config.toml
positions = "rope"
rope_fraction = 1.0
qk_norm = false
Each number is 200 + 30 x the weight over its row's rms, rounded and kept within 0 to 999. Layers, rows and columns count from 0. The size before them is the row's rms in percent of the matrix's.

# layer 3 MLP gate, 320x160, rms 0.0748, rows 0-172, columns 40-79
101,205,220,230,209,174,189,246,158,216,175,194,207,195,254,228,242,163,192,200,214,184,220,190,186,194,207,147,174,191,182,171,211,205,198,200,129,191,213,185,184
107,120,215,177,194,159,204,185,196,184,227,220,234,217,163,204,221,267,192,188,200,235,225,157,177,181,171,200,148,264,217,242,199,269,202,241,176,224,167,209,205
109,212,212,141,206,163,172,198,230,174,169,213,243,150,147,247,235,172,187,223,238,225,217,195,226,207,213,241,206,262,192,244,243,211,212,134,209,206,244,212,232
103,230,181,134,276,184,169,171,213,207,211,194,171,244,190,188,234,171,236,177,218,156,222,196,181,165,208,279,145,240,163,213,219,225,201,255,184,179,187,208,259
095,240,211,185,167,214,143,209,254,236,186,207,136,179,160,200,208,196,274,209,209,200,204,131,181,256,167,223,210,221,178,198,206,212,193,144,172,242,161,208,178
107,189,205,177,250,222,186,213,201,181,252,161,181,195,175,205,165,180,203,165,178,122,191,179,177,164,139,201,242,180,151,179,214,218,194,184,205,229,145,208,153
112,253,146,166,203,222,172,221,199,170,283,140,224,210,198,214,246,220,213,138,199,138,217,159,244,196,230,215,236,201,215,190,199,219,201,219,187,137,142,196,236
110,174,235,238,202,261,248,172,188,198,216,204,181,213,193,175,162,145,194,209,188,251,187,236,160,148,207,199,189,226,233,185,135,266,213,219,173,194,225,182,259
092,230,184,187,179,196,201,157,185,205,229,128,198,226,235,210,240,207,209,244,212,209,174,250,244,187,171,212,168,156,219,185,243,214,186,176,224,202,188,211,235
105,256,233,179,155,245,189,221,170,202,219,237,181,193,200,257,198,185,189,239,205,202,206,171,148,233,192,186,200,204,213,200,197,214,164,270,218,207,227,207,213
099,231,188,181,178,145,204,227,184,226,159,236,218,162,159,231,207,169,190,167,248,177,145,198,250,168,227,261,205,178,206,199,165,146,196,167,234,235,214,184,213
095,225,198,149,171,122,205,244,228,217,215,196,225,212,187,203,219,199,187,150,211,181,188,201,197,206,223,207,190,217,168,211,188,246,208,184,168,163,194,220,171
081,222,255,219,173,191,260,206,220,159,171,202,185,232,241,193,246,209,221,204,241,181,185,172,191,210,271,194,210,251,196,238,211,187,234,234,186,187,202,167,186
100,175,240,198,239,228,183,178,204,186,235,233,242,171,261,220,183,184,188,229,220,199,191,193,203,251,163,233,233,192,194,192,189,169,193,196,143,159,233,151,176
097,180,206,206,171,226,208,196,199,165,211,161,187,197,209,216,230,163,218,228,193,188,244,142,234,166,170,218,235,185,214,142,254,229,206,199,165,244,232,174,214
100,181,166,179,194,154,126,147,200,221,153,228,222,187,230,190,203,191,241,223,229,220,222,179,209,205,221,210,218,231,226,225,233,217,239,147,213,218,215,205,191
101,203,226,211,204,205,210,201,169,236,190,171,254,211,160,135,185,213,218,204,189,262,225,222,205,213,246,212,213,216,179,170,198,196,206,150,189,203,215,275,240
098,229,204,181,193,193,137,158,220,228,208,175,238,152,239,191,198,178,207,208,178,177,210,172,196,226,191,161,217,220,161,237,172,161,234,194,162,260,194,200,170
101,245,139,151,198,191,196,224,136,209,224,225,230,165,205,179,195,207,253,198,168,173,206,148,208,150,209,217,207,181,169,221,208,164,215,203,190,216,192,257,209
091,256,202,209,208,169,189,232,225,202,221,224,210,176,207,201,213,171,189,198,200,206,165,179,203,218,142,222,218,248,201,189,216,216,176,224,216,249,211,178,201
106,226,207,220,167,166,169,225,155,189,192,221,139,183,175,248,226,200,178,231,189,172,189,196,211,214,229,141,152,177,239,163,187,137,186,225,189,140,147,192,168
103,219,242,150,245,225,179,190,228,161,268,206,207,206,269,195,224,199,189,196,215,249,185,229,256,184,186,193,259,211,181,177,222,193,237,205,178,217,183,208,191
094,195,209,204,175,187,186,214,174,273,220,199,144,227,183,213,215,185,170,224,179,190,181,221,167,206,209,222,208,248,206,190,220,172,174,157,213,146,182,189,203
105,209,205,184,224,180,241,190,206,199,207,217,213,260,139,207,204,216,258,195,191,178,163,216,237,187,207,234,130,249,181,194,214,196,165,216,147,152,169,203,221
098,184,196,207,209,217,184,191,197,240,202,239,247,159,129,209,203,252,201,201,208,192,143,237,192,192,153,175,219,226,150,231,213,182,155,176,162,228,199,248,217
096,177,173,176,212,258,239,235,244,242,206,140,184,188,211,199,222,171,137,205,202,227,174,170,189,175,177,163,167,198,152,208,171,200,138,247,196,249,244,181,175
094,222,155,175,186,204,210,166,219,202,205,150,219,172,180,258,248,206,193,179,223,190,180,224,202,207,184,246,172,186,207,197,218,210,193,152,130,207,212,182,192
101,185,241,163,211,231,194,205,163,177,208,205,175,234,180,230,181,194,230,223,162,237,196,174,223,193,180,179,267,202,187,184,230,281,220,225,123,187,184,192,228
102,228,166,221,198,216,219,157,274,190,180,224,208,252,159,241,184,215,218,173,207,199,185,227,134,191,218,238,125,184,221,214,227,198,163,180,194,211,148,146,198
093,246,159,222,152,191,238,248,247,225,220,181,277,211,199,187,193,201,232,227,219,169,187,202,195,203,202,211,141,208,185,219,131,220,197,177,160,208,174,195,141
095,170,215,241,209,203,204,168,176,151,221,190,217,216,212,195,250,211,186,202,188,225,232,175,192,207,219,173,200,240,179,238,184,223,115,225,198,197,160,160,181
101,177,207,204,157,163,222,201,184,227,213,211,274,217,178,220,214,231,230,232,175,204,210,167,194,226,246,232,194,235,191,227,195,200,203,144,130,252,274,207,202
109,181,112,184,296,163,221,187,230,254,178,200,210,141,199,172,202,223,216,238,220,158,181,170,150,190,257,221,191,199,206,163,262,236,214,192,140,197,177,193,177
094,221,185,204,221,220,179,184,151,178,209,166,187,209,235,208,193,231,190,200,209,173,304,211,230,190,184,188,176,170,147,227,195,238,203,190,188,228,161,229,214
103,207,227,231,228,144,213,209,267,212,198,216,225,203,206,221,197,238,246,189,214,222,214,183,226,194,188,244,206,246,215,203,156,208,177,163,171,177,159,252,202
107,224,187,188,115,184,185,245,262,200,193,224,198,216,187,261,232,175,197,198,177,205,234,209,214,203,184,177,232,230,209,190,200,188,181,191,182,206,155,233,247
101,153,245,230,161,185,201,245,204,200,185,190,131,207,223,209,255,151,211,196,198,212,222,214,125,236,203,210,204,188,179,229,144,188,158,280,189,208,259,124,177
104,223,191,236,178,187,185,213,190,171,140,166,172,219,187,198,158,231,180,209,227,208,247,195,231,221,217,251,177,240,158,212,230,232,160,160,176,180,185,169,215
098,209,216,200,129,210,184,185,189,204,245,173,252,141,178,196,208,217,197,214,131,203,164,199,196,205,203,182,228,197,190,211,199,219,192,234,214,212,178,242,159
102,203,195,260,170,215,152,216,155,205,222,187,178,181,218,180,184,212,200,214,196,193,183,186,178,124,185,166,221,236,179,266,221,162,162,186,238,157,163,266,173
093,219,152,171,190,197,206,242,191,176,178,218,153,201,210,180,190,184,239,171,236,192,201,147,221,211,190,247,281,198,238,222,209,196,244,206,230,187,162,218,150
098,178,205,203,208,189,202,174,199,204,187,158,166,195,189,207,161,235,186,201,255,179,182,180,137,206,181,216,155,181,211,185,262,166,205,249,171,260,204,205,190
103,180,258,239,182,227,168,154,194,214,209,242,177,229,230,187,203,214,184,193,201,229,218,162,177,198,173,175,181,253,216,179,204,237,194,189,172,226,218,206,190
095,259,206,136,217,196,248,193,190,215,184,246,207,212,141,162,180,147,127,209,156,201,194,194,202,178,198,143,189,230,169,214,240,216,238,188,176,135,149,215,212
104,192,207,165,223,195,155,234,171,214,175,213,203,237,196,261,208,112,204,233,182,209,209,203,174,254,230,243,194,234,161,211,229,219,169,195,203,182,235,227,175
098,209,182,229,227,203,132,223,230,180,197,185,213,200,216,175,194,194,182,225,135,148,164,220,190,191,213,223,197,163,194,218,186,168,205,242,214,208,231,191,173
094,192,182,206,166,213,190,124,249,153,212,260,175,225,194,182,173,237,210,183,208,210,227,173,226,225,175,225,134,161,264,159,201,185,196,185,133,245,187,185,211
100,264,169,211,217,192,198,176,215,192,137,222,264,202,150,245,194,215,218,135,168,255,166,183,222,194,245,245,190,225,144,181,229,208,165,190,170,220,164,219,275
092,175,191,236,185,229,190,193,138,266,219,186,148,235,232,192,140,203,278,167,262,216,238,181,177,270,139,181,248,201,215,184,173,207,200,186,201,200,189,172,184
094,196,191,202,202,210,260,168,249,196,223,214,232,163,176,194,236,222,206,146,213,179,208,186,222,205,196,175,165,235,188,183,206,230,198,168,207,207,205,202,181
099,181,174,197,211,222,191,220,211,241,213,161,179,235,240,266,145,203,155,233,213,246,190,191,233,236,184,162,225,231,175,146,218,203,235,204,184,223,188,187,249
104,219,231,181,245,199,209,186,157,217,190,138,195,205,201,212,209,220,221,145,222,135,230,202,172,257,215,219,180,182,242,170,187,218,202,221,247,224,174,207,172
094,185,219,209,216,184,186,205,182,176,211,160,195,178,271,231,203,233,200,192,215,190,188,184,255,170,194,235,148,226,167,188,165,174,208,184,234,193,199,157,203
104,222,184,224,150,208,171,237,198,234,173,177,185,236,223,240,165,220,179,198,241,242,197,200,169,194,228,181,166,208,158,206,184,181,172,207,202,252,252,115,257
111,122,217,166,187,223,177,179,172,141,221,189,157,232,149,189,258,174,219,180,178,219,238,207,159,209,196,177,232,236,224,150,178,186,182,205,159,181,168,203,186
112,167,181,235,182,196,216,200,194,270,165,195,183,199,186,244,151,228,180,219,187,217,196,173,142,200,196,157,204,225,157,256,241,215,203,263,149,193,220,242,262
099,160,171,213,245,151,296,164,216,155,208,195,233,238,166,191,180,256,170,159,281,200,235,213,208,163,202,198,213,214,156,206,169,267,210,222,246,212,209,199,192
091,236,141,266,206,252,201,206,220,202,222,181,120,222,190,227,172,159,206,222,225,178,189,199,180,197,173,188,207,211,179,195,172,251,221,204,180,123,163,220,227
106,238,209,193,147,165,198,227,244,225,211,230,190,207,174,161,221,247,214,161,247,221,187,180,189,142,228,190,204,194,140,218,222,202,221,225,210,210,225,154,139
109,191,174,196,259,221,207,173,184,181,153,247,203,199,162,248,193,187,233,178,274,179,175,221,128,228,197,227,209,147,223,196,184,249,201,233,213,226,195,170,233
101,163,177,176,195,184,238,231,208,263,141,198,231,222,223,189,208,144,217,166,205,220,202,178,190,174,269,221,224,221,214,203,184,193,178,162,187,193,174,218,217
105,189,225,256,178,189,193,185,236,213,218,172,151,181,178,172,222,242,121,197,207,172,221,265,191,184,205,268,206,207,195,255,246,284,177,207,204,212,209,166,192
103,205,156,189,161,180,215,175,180,200,216,186,205,273,217,229,195,154,259,222,171,151,202,238,158,240,220,261,195,190,202,202,196,186,166,207,172,258,163,215,237
100,257,193,242,230,249,246,190,180,124,252,217,208,196,157,206,179,183,191,176,224,179,214,198,189,244,195,178,173,225,234,178,181,235,210,214,164,224,123,147,227
099,156,215,192,188,162,176,171,172,156,150,243,218,171,168,223,179,222,189,197,177,215,173,294,174,231,173,207,247,241,202,213,236,228,179,169,203,190,212,171,224
110,187,219,204,218,177,236,234,173,189,202,210,213,187,166,198,204,213,181,165,202,205,229,204,236,208,173,168,194,241,152,217,173,170,199,192,194,171,182,210,209
092,213,235,191,177,190,277,193,175,159,126,220,206,207,222,190,199,155,239,233,251,241,172,197,221,140,236,128,200,182,203,216,185,173,207,231,200,146,222,189,235
097,192,155,167,213,174,214,192,164,149,231,209,234,218,257,188,157,197,198,266,185,217,233,254,208,175,157,185,205,161,248,229,139,227,210,209,175,208,219,183,194
105,170,142,181,159,200,126,196,222,190,229,232,203,246,190,199,228,203,205,165,167,177,214,169,181,171,206,233,185,139,210,200,189,131,194,171,234,188,150,189,246
096,204,191,174,220,164,149,246,199,216,165,201,197,175,156,267,169,161,202,253,193,197,190,195,223,242,236,230,159,226,215,173,182,159,206,238,214,215,238,174,202
098,218,226,240,138,227,231,180,223,190,173,191,156,159,186,189,176,200,211,241,208,209,167,236,170,204,205,159,222,175,186,220,236,215,216,202,147,195,204,141,175
097,211,228,256,189,219,214,167,190,191,179,206,225,218,215,153,269,194,190,179,178,212,163,206,214,214,186,189,183,208,220,210,211,213,172,235,183,199,151,222,172
105,216,219,216,188,182,251,262,219,213,190,172,214,187,219,196,223,191,209,188,184,181,235,140,221,229,215,235,205,224,190,235,229,216,252,159,219,244,144,234,169
108,197,200,255,219,190,188,203,188,241,222,156,149,200,197,249,266,201,239,200,207,210,179,183,203,206,158,227,138,224,235,262,275,231,202,221,185,176,157,150,181
103,202,229,172,199,175,221,139,210,185,232,157,198,170,207,225,177,192,184,185,180,221,141,191,185,126,200,216,170,208,173,190,174,173,173,206,174,185,162,131,204
100,217,195,177,173,206,202,211,251,183,209,206,185,158,273,168,185,240,189,227,147,196,207,221,170,198,176,149,170,150,139,151,192,179,155,188,187,168,187,165,181
116,196,246,151,198,178,219,207,179,264,274,173,236,148,210,134,182,191,150,209,166,204,171,132,177,252,197,181,206,187,209,171,162,216,214,165,202,148,184,209,191
109,233,190,182,188,214,146,242,195,218,224,175,195,167,233,176,213,178,178,216,237,190,198,172,191,236,201,159,252,203,174,214,203,139,180,203,229,202,234,202,186
108,209,190,219,208,178,181,217,145,204,189,198,173,218,198,177,258,239,225,194,229,247,216,204,199,207,182,179,210,265,158,207,129,243,202,171,211,175,210,240,172
090,202,199,159,236,241,180,225,185,252,176,177,180,205,205,184,217,169,252,208,193,238,168,201,225,185,219,241,199,212,220,201,187,232,224,201,174,188,205,169,269
100,188,238,213,201,195,260,198,219,166,196,191,226,174,187,192,220,231,199,252,249,227,184,176,174,230,151,288,195,204,241,257,220,209,175,232,221,186,250,188,212
105,182,180,181,157,207,198,218,273,174,289,218,212,208,199,186,209,190,197,248,133,166,135,182,180,185,259,186,212,160,214,205,199,209,194,250,199,233,175,191,186
105,249,194,156,215,199,160,222,201,210,249,228,187,206,192,199,177,185,205,181,192,204,183,226,234,238,206,199,216,170,165,185,171,199,158,219,189,182,221,240,141
091,199,200,188,184,159,221,220,218,216,192,250,193,165,213,205,272,186,190,198,236,223,226,197,247,211,253,202,157,178,224,173,197,227,248,186,190,238,166,173,134
099,190,224,208,209,211,196,230,147,193,166,240,188,176,215,201,253,201,216,201,163,179,197,208,191,233,201,244,266,197,182,153,127,206,229,195,209,171,149,210,237
091,185,244,231,201,260,201,190,189,204,174,185,201,231,213,236,149,164,215,174,215,230,214,196,214,198,121,206,184,189,213,195,187,167,219,200,183,194,138,214,229
100,227,163,193,170,173,161,192,150,194,204,124,188,136,217,223,183,204,151,192,197,195,220,171,196,170,234,198,199,201,223,221,190,219,214,242,219,232,200,187,233
103,238,268,193,233,198,253,218,191,198,192,190,203,216,198,217,201,198,220,194,223,232,199,224,202,221,202,215,211,222,242,231,194,199,236,188,184,252,215,238,174
100,235,168,197,236,185,176,241,169,226,170,192,219,215,211,192,151,183,284,194,172,226,226,158,221,212,215,160,158,234,198,198,186,236,258,118,173,132,188,220,247
101,231,151,207,189,205,216,166,216,222,229,177,171,207,196,252,228,228,180,189,152,223,218,157,204,169,164,193,163,220,259,232,212,190,258,230,206,242,196,227,245
103,165,174,191,230,165,214,157,131,198,204,220,202,212,188,210,207,173,196,192,177,219,185,177,185,258,162,138,213,211,190,208,188,236,204,142,168,235,197,260,186
094,223,229,203,209,241,174,157,202,214,200,175,154,202,231,137,179,200,222,208,200,212,214,189,179,179,129,180,117,231,178,202,175,261,230,181,184,184,220,208,222
104,216,245,272,193,200,224,195,229,180,214,251,195,180,235,185,229,211,168,208,208,227,185,181,188,226,206,220,227,194,253,181,152,173,159,202,193,228,197,217,210
097,221,181,232,157,200,202,177,192,150,238,197,184,190,215,256,201,222,198,216,149,275,205,205,181,179,178,167,232,215,244,167,217,162,203,209,170,259,189,219,219
094,170,187,205,193,256,197,190,200,226,157,142,226,167,197,206,157,183,218,223,150,190,222,188,235,195,166,152,159,188,159,164,201,206,177,181,185,203,211,140,184
089,190,204,200,158,167,192,236,216,188,152,186,177,245,177,238,179,227,187,268,221,256,203,216,222,234,246,144,194,207,165,238,294,249,252,226,217,238,212,220,168
099,206,192,225,210,243,228,203,227,183,215,205,216,179,209,230,199,256,248,151,230,166,237,173,204,209,179,254,215,170,210,207,169,188,209,120,206,272,176,215,204
099,165,277,173,224,190,203,196,166,210,211,209,193,224,204,208,226,140,165,246,195,163,228,210,159,159,179,228,214,173,208,245,228,212,191,197,199,207,146,140,236
094,127,199,149,194,183,248,216,214,202,217,211,239,200,164,201,196,203,224,174,215,192,162,206,221,169,225,167,207,223,200,194,198,165,202,173,222,159,215,163,263
099,221,205,186,235,193,179,248,165,211,220,185,211,171,173,201,183,221,190,207,206,199,272,166,214,239,193,214,154,236,171,225,245,228,188,180,213,162,200,205,202
103,186,203,235,169,177,219,166,187,239,178,171,188,234,163,215,230,175,194,240,201,192,189,212,226,148,179,234,184,256,141,175,187,201,175,212,202,212,162,201,195
099,204,150,176,206,181,187,230,245,159,209,211,193,194,224,223,180,143,210,276,190,180,192,213,159,194,196,165,216,197,178,216,183,194,183,157,204,185,192,192,229
101,224,193,194,200,215,194,192,238,213,161,216,247,166,241,214,199,236,177,225,181,198,190,197,194,173,171,189,218,190,192,194,171,185,182,259,195,204,199,198,172
106,163,151,208,174,170,256,196,229,237,165,203,234,198,216,209,214,220,199,176,173,198,186,228,214,230,67,217,172,225,277,257,166,220,159,213,166,163,214,266,182
108,173,179,181,235,149,243,188,252,210,199,129,174,188,187,213,203,221,206,186,227,191,222,189,226,191,162,199,203,189,240,172,237,223,180,162,167,219,177,155,213
106,201,189,201,156,279,227,128,235,222,222,217,223,175,187,227,213,251,214,213,270,202,197,210,176,176,183,150,182,220,194,138,250,219,180,253,172,189,199,193,160
086,190,182,217,196,159,175,204,173,168,181,140,222,181,189,217,194,128,167,236,181,208,165,211,178,158,247,175,174,250,129,199,182,221,211,198,186,182,210,214,206
112,196,167,172,162,176,176,254,240,167,166,195,178,213,207,171,220,209,193,214,164,258,176,169,211,193,187,175,220,197,233,255,185,251,190,169,143,163,173,196,223
099,237,193,141,206,222,222,163,140,175,189,213,237,206,218,155,134,191,217,193,197,189,235,145,207,218,157,210,219,205,224,153,217,209,232,184,191,191,163,186,206
110,185,188,143,204,183,178,196,251,178,184,190,192,233,169,206,109,231,194,211,199,194,212,217,221,195,175,225,121,223,146,176,185,149,144,262,171,139,174,269,168
094,248,245,222,185,171,253,255,169,207,147,204,240,177,232,176,245,173,181,253,179,167,209,214,169,180,209,190,227,234,211,223,177,212,192,184,206,144,179,186,140
101,188,158,219,177,204,194,176,226,237,210,171,173,220,234,225,193,210,248,221,235,180,148,200,177,126,168,165,177,214,171,204,171,193,132,197,227,194,120,169,223
104,182,210,203,218,217,198,164,201,189,203,237,240,175,185,253,157,194,229,231,236,267,191,201,197,186,259,203,165,209,199,207,183,129,187,211,206,185,203,168,251
104,202,173,171,171,200,180,152,228,235,223,223,215,246,222,259,183,185,214,173,225,238,194,202,163,218,196,252,207,149,211,201,180,167,217,192,190,239,200,231,189
094,199,170,265,256,209,190,186,170,181,223,215,211,183,203,248,216,153,201,213,265,222,209,181,178,221,179,220,244,189,208,203,159,179,252,206,201,203,220,166,230
100,216,193,170,171,144,205,269,230,118,184,184,224,188,188,160,307,192,186,202,256,202,216,180,176,198,193,188,232,221,140,210,204,226,169,182,197,196,224,258,184
097,213,176,240,196,194,230,197,237,204,189,159,223,167,187,207,198,212,207,234,242,179,176,213,192,198,176,170,172,228,153,210,205,271,202,156,236,181,164,159,245
099,177,226,154,239,242,194,188,235,214,204,202,154,229,195,236,215,210,160,202,147,227,230,152,207,176,210,197,222,172,193,214,210,145,212,174,211,210,235,205,182
096,172,195,257,153,210,199,189,176,190,205,245,222,175,144,175,200,258,213,247,189,211,246,167,255,253,246,216,177,222,188,192,158,228,226,192,233,215,207,197,125
108,198,213,166,202,188,266,227,238,273,188,207,205,184,149,204,202,156,215,236,199,263,159,207,205,197,230,204,279,173,185,163,150,203,200,192,178,241,209,203,195
097,182,172,176,232,166,250,217,208,205,253,263,240,197,198,182,212,199,198,126,191,195,171,219,179,231,198,197,248,189,166,141,205,241,211,129,193,179,156,217,108
095,166,166,163,228,223,200,162,244,153,155,269,190,200,237,179,198,222,207,220,223,214,192,251,195,194,189,188,211,213,178,239,207,225,245,236,188,159,231,193,182
100,227,153,217,172,210,184,235,212,233,178,211,195,178,189,229,145,162,261,206,199,228,164,201,159,197,191,187,158,223,149,186,192,190,156,178,206,195,142,219,210
098,219,144,185,176,231,194,169,218,167,223,212,257,198,207,213,141,245,230,170,197,196,162,138,150,215,231,224,141,164,205,241,191,204,160,177,176,200,155,198,214
102,223,255,208,181,168,202,192,213,210,175,245,257,229,152,231,230,219,207,180,215,213,193,241,202,216,228,284,200,235,191,229,208,208,216,228,181,140,184,183,214
100,200,195,170,208,187,227,166,173,221,188,234,165,188,231,168,192,228,182,209,222,150,208,184,185,203,221,212,124,245,193,216,174,255,258,224,172,189,181,180,200
101,238,264,233,207,226,191,194,265,213,169,221,247,215,194,216,223,192,175,265,183,206,255,196,169,203,189,181,183,159,188,187,121,162,198,175,181,183,234,179,174
095,228,213,229,203,166,241,205,160,224,219,199,163,186,118,187,141,188,179,214,235,260,184,183,168,196,168,133,192,166,182,178,262,203,167,157,231,154,242,143,197
105,194,275,196,198,212,189,240,196,211,217,184,205,192,165,199,194,198,225,216,196,214,148,193,199,146,221,141,174,176,199,201,107,197,187,210,204,180,195,185,216
098,186,140,193,153,218,229,193,199,216,157,217,207,189,137,170,244,222,219,187,198,237,176,217,190,180,205,232,228,204,181,216,222,170,210,217,239,171,192,192,163
094,188,212,210,192,234,224,181,179,186,187,217,152,223,289,213,151,159,214,219,192,209,157,157,202,236,208,175,202,166,162,200,179,205,187,206,123,191,193,177,117
107,232,222,174,205,174,167,266,205,216,169,187,219,200,201,175,205,220,243,193,184,191,221,163,227,190,227,221,214,222,182,220,174,249,214,190,204,176,184,219,211
100,226,152,224,170,139,269,237,204,227,214,168,241,225,168,158,171,183,155,166,207,208,180,222,220,229,198,200,214,178,159,147,198,232,201,191,171,186,193,234,199
098,194,203,137,181,259,220,213,221,270,199,218,212,253,232,182,187,201,205,202,180,168,195,195,229,179,199,222,214,250,175,218,237,174,225,235,200,190,179,228,200
098,214,171,214,220,188,194,269,161,191,190,183,237,173,129,215,126,198,225,196,187,210,151,243,165,232,198,216,181,214,180,210,185,202,155,146,200,182,201,136,195
095,224,234,180,165,165,175,189,160,220,169,191,198,240,163,219,137,196,223,212,239,258,216,197,173,233,218,196,204,197,214,242,184,254,191,199,184,209,268,235,211
099,190,176,177,212,210,216,144,213,237,185,224,197,226,197,189,183,193,227,209,172,213,212,152,236,215,208,206,185,141,183,246,197,167,219,155,197,207,185,203,167
097,222,212,235,216,195,188,226,241,251,216,241,168,167,222,184,198,187,168,204,228,169,193,214,244,149,104,214,186,197,193,207,214,193,174,212,188,185,229,236,135
103,142,177,186,139,164,239,148,206,177,200,248,220,211,228,236,238,238,225,212,220,230,228,198,169,199,208,197,181,220,223,243,202,230,218,253,216,238,191,146,241
103,228,223,173,200,207,236,186,195,130,208,195,182,227,191,179,179,204,173,216,210,221,198,270,152,241,199,187,234,165,208,221,219,230,244,241,194,191,141,123,156
110,199,189,184,171,165,249,173,263,187,239,212,205,198,211,180,225,163,200,236,169,202,178,232,249,172,256,191,222,158,199,198,242,207,277,235,156,198,239,182,218
091,237,175,245,222,193,218,230,207,210,177,208,209,182,205,184,193,246,203,179,171,123,197,138,172,236,160,181,121,207,214,169,204,182,219,171,197,160,146,181,176
107,211,165,197,212,194,155,213,211,254,216,192,201,244,215,176,206,147,173,145,143,186,215,192,199,196,178,230,236,174,226,249,209,211,184,192,216,181,204,227,150
103,231,237,168,195,180,153,214,223,292,195,205,226,241,176,199,234,205,155,256,169,219,203,161,256,167,220,203,195,197,184,207,241,192,184,172,174,193,235,192,195
091,200,224,208,188,191,218,231,160,249,158,174,232,200,163,179,268,137,213,208,196,141,210,129,230,187,209,199,201,223,182,179,192,161,208,197,237,212,239,220,204
098,172,232,180,210,227,196,206,226,208,218,165,188,180,176,236,197,195,222,227,177,207,189,212,198,163,178,246,209,196,180,122,163,173,190,240,246,134,211,151,235
100,194,193,223,196,237,184,206,206,200,233,190,226,194,181,235,232,200,259,170,183,189,209,136,209,233,181,193,215,207,206,182,162,170,128,207,221,235,209,198,212
097,122,195,210,183,172,180,195,166,198,193,161,197,146,165,260,135,245,159,194,225,221,184,235,188,221,189,200,190,210,211,156,209,229,203,255,186,185,189,181,204
101,226,159,222,176,243,177,230,196,210,191,207,254,172,191,137,208,237,216,230,156,141,132,220,151,199,189,176,175,179,167,210,265,158,222,259,161,172,181,252,211
094,247,220,207,174,200,212,135,167,238,164,199,238,212,168,232,222,228,174,208,203,208,205,225,196,189,202,139,202,181,175,166,225,229,128,160,182,166,186,167,230
102,171,251,185,219,231,170,233,246,227,228,189,168,214,199,197,195,186,198,206,115,200,191,247,179,207,208,195,239,252,189,216,217,150,193,237,178,169,172,254,143
097,253,148,120,220,218,195,222,208,193,211,261,187,229,180,223,172,180,161,177,197,186,195,202,214,179,206,195,163,214,180,227,205,152,176,240,204,198,209,215,206
091,184,236,209,224,289,228,188,232,177,226,174,213,218,207,240,180,210,210,187,204,217,232,221,199,208,181,220,174,259,151,214,166,217,207,210,162,259,213,190,198
088,264,215,177,267,195,208,196,175,198,190,215,206,169,167,193,178,193,209,165,178,191,257,213,200,224,157,184,247,197,207,205,231,178,197,196,190,245,185,180,224
093,217,208,247,230,231,212,166,241,191,235,213,213,150,216,151,185,213,180,246,163,167,220,206,116,192,198,264,167,208,242,164,223,212,267,218,210,215,168,180,229
104,233,203,187,178,201,187,172,202,231,250,209,217,182,202,239,227,229,250,252,179,210,170,200,214,219,171,198,211,207,187,157,204,211,176,162,192,190,124,158,186
089,195,231,224,260,236,214,174,201,203,194,170,253,155,218,187,186,203,212,202,220,204,224,201,184,168,174,205,223,212,257,224,178,221,239,198,217,177,169,199,229
097,231,243,213,221,213,157,163,207,223,210,198,168,230,231,200,200,181,191,218,194,213,258,160,184,198,187,233,203,169,215,217,249,163,128,204,174,212,257,240,148
099,175,196,213,238,208,239,212,269,207,252,166,233,227,182,160,213,234,164,206,233,186,182,164,208,178,177,197,131,187,205,224,195,140,178,215,147,198,199,176,200
104,204,207,235,201,215,163,208,171,203,203,166,161,192,173,240,254,114,188,227,172,224,213,175,219,161,164,172,267,228,219,206,186,239,205,163,150,187,174,170,228
102,230,183,194,162,222,230,271,197,267,241,213,209,193,240,171,187,223,134,229,234,201,138,228,196,173,122,164,218,186,186,195,217,228,213,223,180,153,217,184,207
101,202,180,207,210,287,145,211,174,197,206,212,137,213,268,176,250,239,196,209,214,207,200,131,120,221,253,226,209,216,140,159,167,201,180,191,200,189,225,193,183
090,152,193,178,189,210,192,208,187,178,241,225,216,178,172,183,253,166,188,214,185,250,197,189,174,209,146,208,209,208,255,163,138,230,226,172,210,188,224,186,217
093,232,202,245,151,217,195,220,153,246,227,247,166,225,197,196,220,170,206,261,197,230,202,226,212,220,184,176,232,178,148,216,144,234,247,260,234,201,217,199,173
106,211,147,188,201,151,206,220,165,239,219,173,203,182,181,182,134,173,200,212,200,173,221,157,186,241,244,218,189,192,174,195,205,177,208,217,215,196,191,175,187
098,194,176,214,214,217,187,193,162,203,210,211,177,267,218,164,224,160,202,222,183,171,220,128,197,170,188,217,218,189,144,236,260,232,227,221,219,211,239,231,154
105,205,221,206,215,175,187,211,162,155,205,190,194,201,192,163,223,175,211,235,149,216,253,191,194,182,173,261,216,264,227,237,171,232,213,155,176,215,148,255,214
093,201,217,227,223,218,185,219,204,229,204,182,214,260,203,237,235,251,221,204,172,196,184,260,204,261,263,241,165,203,177,200,180,216,180,193,187,166,209,201,186
110,198,216,164,228,216,231,183,245,221,160,199,188,219,223,211,284,228,222,177,214,241,184,215,223,195,190,195,205,220,219,241,195,140,238,228,210,200,235,211,205
090,239,225,192,203,202,185,191,190,140,206,178,219,236,185,189,226,166,240,184,194,198,222,234,144,196,202,211,161,201,215,246,173,204,163,200,217,259,166,168,238
093,168,223,214,192,240,192,152,189,217,143,244,212,184,139,229,223,202,193,188,256,235,179,115,198,225,216,180,215,239,202,160,193,172,205,216,212,184,176,179,223
093,242,182,223,218,183,188,239,242,234,160,252,199,237,230,191,255,167,189,211,210,207,211,256,201,186,224,182,220,170,189,235,219,252,214,183,190,223,197,248,168
098,216,162,228,201,201,172,189,161,168,224,171,200,201,172,214,191,249,129,236,207,196,183,228,154,180,223,233,236,145,165,213,167,214,213,193,195,176,218,213,214